Weights of a small transformer language model: RMSNorm before each block, a variant of Muon for these matrices.
Each number is 128 + 24 x the weight over the matrix's rms, rounded and kept within 0 to 255. Layers, rows and columns count from 0. Numbers have three digits each.

# layer 4 attention query, 96x96, rms 0.226, rows 0-28, columns 0-95
147174131169118165104102086098105162191172174147099130096135148129113096154151127123115089118125139140104108102107075106108106168111162095132084081168108162118069054163187148152146148074176108114139126098133086148072133138081178151073104159123174077126136122168126105153131085105064107173
137118132089138095169177126125151155120129130116139120126111078134095137124142102153187093140129091163122121129152153151133095125127148103118132108151105121149120118123133058118136115148091117175124125164105142147158128114151136118125131119115114122159148101141138114126152118154114116126
167081163047117083164157194162162147079152065159123123101082132088120165104087133127133151105135114125113142136136112130136057113154117149120164114124113153173148158124133075158113148157095146140111118154122130175167113129174115082195137080134115157149165127103121149119159169159127182085
119109132121149150115114156125120139077098075115158133168136134103129147087119119154128142147140132162184128157099169139118095115106135145180146166135148131109154165074093107109080095138156157103150149140104106137162160114130111134148099086140145153121110121142105122140121193142161139109
155120140108137107162187180153183125098135089143133121152069092108150143101139144161095169116169111127126123164113115106127100097125141104119144136100132148120163126115105073134124092143113160127111158147131121140096156104137115137138135100119163142156123084131129094126157134073133176144
126159115163128155079158100146075140105133115103163111150104085158153145131151126132111120136119143111153163110097120127093152082119135106161136134179130104079138120100120133123138114128147133162175100118085168089168182133148143145169109076152144086129136153154162117140078129149145158118
144118134119131093195159169146196120140129095141126141151107135127138135124100113131130143090139130152057123150142122128133091118134164138113125106073119124161161132153146139121141136119107125112097135125158132126111092112154106129116140152114139156139119089120119126144150115103074148118
108147119123128156109155100146141101128130139116115161139096120147125103100121110138082177149124144110128130114116172168135121098140108109153124115132143100079174130147098154143128107110120113111142143110121113124184158121131137145078109097119148122105088130144120135103126097102141126095
089150123092150155073131074105115140109147161112103133129143094112133147123160138140138125174109161112183097130113165136106168100118086117146141148128149107099154134110106118121108111140186153134151146118108122121103144135077119133147109157154125103118162128114092113138126120160169098173
152124090167117136134128120119080131107135096111136102120141117120126100125149120127134113182122109139159116107104117146105134101137132127151103115186127123127099096107168122116117129138115172149159121125123158132158137114126150124165085070161120104101120149123146095120101134148117100127
165158112157150149114127080126101122131094124129105118143118111122099091112097103138105119163131143140106135133107163165124130138141138124171120100148140096142188113121119107120112137133139121146148130088127129101090154163133130130137115107126118131128146107129137148130107110110130134093
136126111103171150131139093157080120129122134109146139083074102138090089160200136119123146156122121112169141139126152155135187107139057117173121121137128150128132142130113105129145135135169109117143102142093113124099151135121138155162134133120132088091153120110120150131099119133156135133
106098132108114125136156116125122082117124133105095109083093119159100094119149100105110172159161128119149105095149131132149112120140088150133150167141136157145106146125105163145125182126083138120136130109148116118142118154089138141087084149179122130080066154107109125121143169123128151132
093168120161145139103113125128134117112119173117162145139187113158125121139131150122094067128074163110122105126108123167135129090166130163133113110121136058056143061139165125118137156089137146178124145060118202097108129126118198089064094124143091158158119126152130085145128135131099124118
128134140126148095141101136113154151135134135130135135162108111143055111103116092105114124102118147175134156095116147115126127089097146138126127129170149109078141117132127157141109174131115159131163113098117153098133104145163125139140146077100118131146160133124114141086138115088100107105
106137115097115133130127170156102191101180101091116117129132140174142108127151106098138122145158117128174104122129102141147169158107125121116121163136082139130084142124133187112159150130145087121162125145141140124117165089130149169109112176072136119127109132172136132154150125140151118098
110167157125110158155115113128115119080148133174117163104101124141125132156085133121144098147131138142131113087141131161112089134110145127131123143074141126104150096138158139089144120130096129115123096142116142137122117107139120150117120154165141144087109148091096108151106141088122120071
131161113139164150131108119090138081133115126143132101119159133088121167128098174171161158126136135103110142155118140137131127120122096105121087116184137149093126158128152103127117106129168129114110164158151108186129132166100093089154128116128132146152140119125098147108123115137130138124
149135070129110126138083133105149098142123095093135128107161147137106097142131100096154160148139124139108091132102161155142171126121073163172126151114144122140151124138172155128107159152118149158130157122143135127093097154135104140165144115127110145141130154082129133122129133125090107144
128139128107117136103133152131120110132157116124113103098136127155102124135125121131136145144156126153141133125138096095116117136148108142121128135095105143116081152157114150115117148143130087153146054150143146092137143120109160147115115159151126128123136153126093137103133139072154114156
126127090101145095173108157153117154116114135136124139120116134099125150141130133112067110127137180142121107122136156159099124102118156155158170157066151095151156100096103111126101110112123124125131144153115138147122099115158100105119125090162104147148125149129084105149114121155132106122
123163136143150123122084130161120159158173125137134137118100134124142127076138147137116103158093122110091161166133102138183145122085193129192177132150108074159109161114131114116135120109140095148127101139126106106163162130141119116097130145145154108130097141164112133083111104134136133091
133150129115145120138113142140117146132134104136145145101149149138125154098141159101145163114112165139084131148102118135130144108103119138170132132125120116149114144115136131146078141133144085125135106157105125129170107118129125145128125125146094107144157134107098168090127117173117094127
150125110098160108154141174135102126127120137082116129146105165142105112117124098089114188140133167123105142122149124115141164127147109091132128111174136083138136146132113093107106134124100163188120164139141069167181095125174164141118139102140101086131137132093122128111110097174146135143
144184148160125106142139092128113118093118126120116125122161105111127143082127137163097141154106179175109144105125158093126126105116124145164138132132162119138125100130132124130108139107123121111183152131138116135142111136123129138111114142141130169136113140140131091132120137104132114104
139118127139110164168121116101090103172138172156163103096181110153130139146149117131156132142147130138159113125145099125129147117139180083108158136089112147110069114147171146093121163132145133123136143118080113140107116099126159137135168171136109136115157160114107114120102103083182120155
181117173084107159096112111167127143109156188178139139121104089091148135153113109148160123165178101116136117143153088117132111158123146105149146140139068117133115140126143108130103140141118143093138109137132096130137137124141151124081147161083117129135099091123104142129136103153150166117
128116169139103090156142122143133140129123171100135168115123171121134107178158134068145119150071145119095107140091131190145129137121108158179129106111108142130109135146149135153132142109132169133143110186180132129088121083128105118138098145155087155167149142089113108136126135143112107109
147147119129123094084090132144105145138127098149114167144119163119133076174111163124061156123155151158090117089147112152065121143145124098086094113135133126121120119130114145140132140092074138092138172137149145182093118136117132139104146183104126113155159116125112098139125108154093124153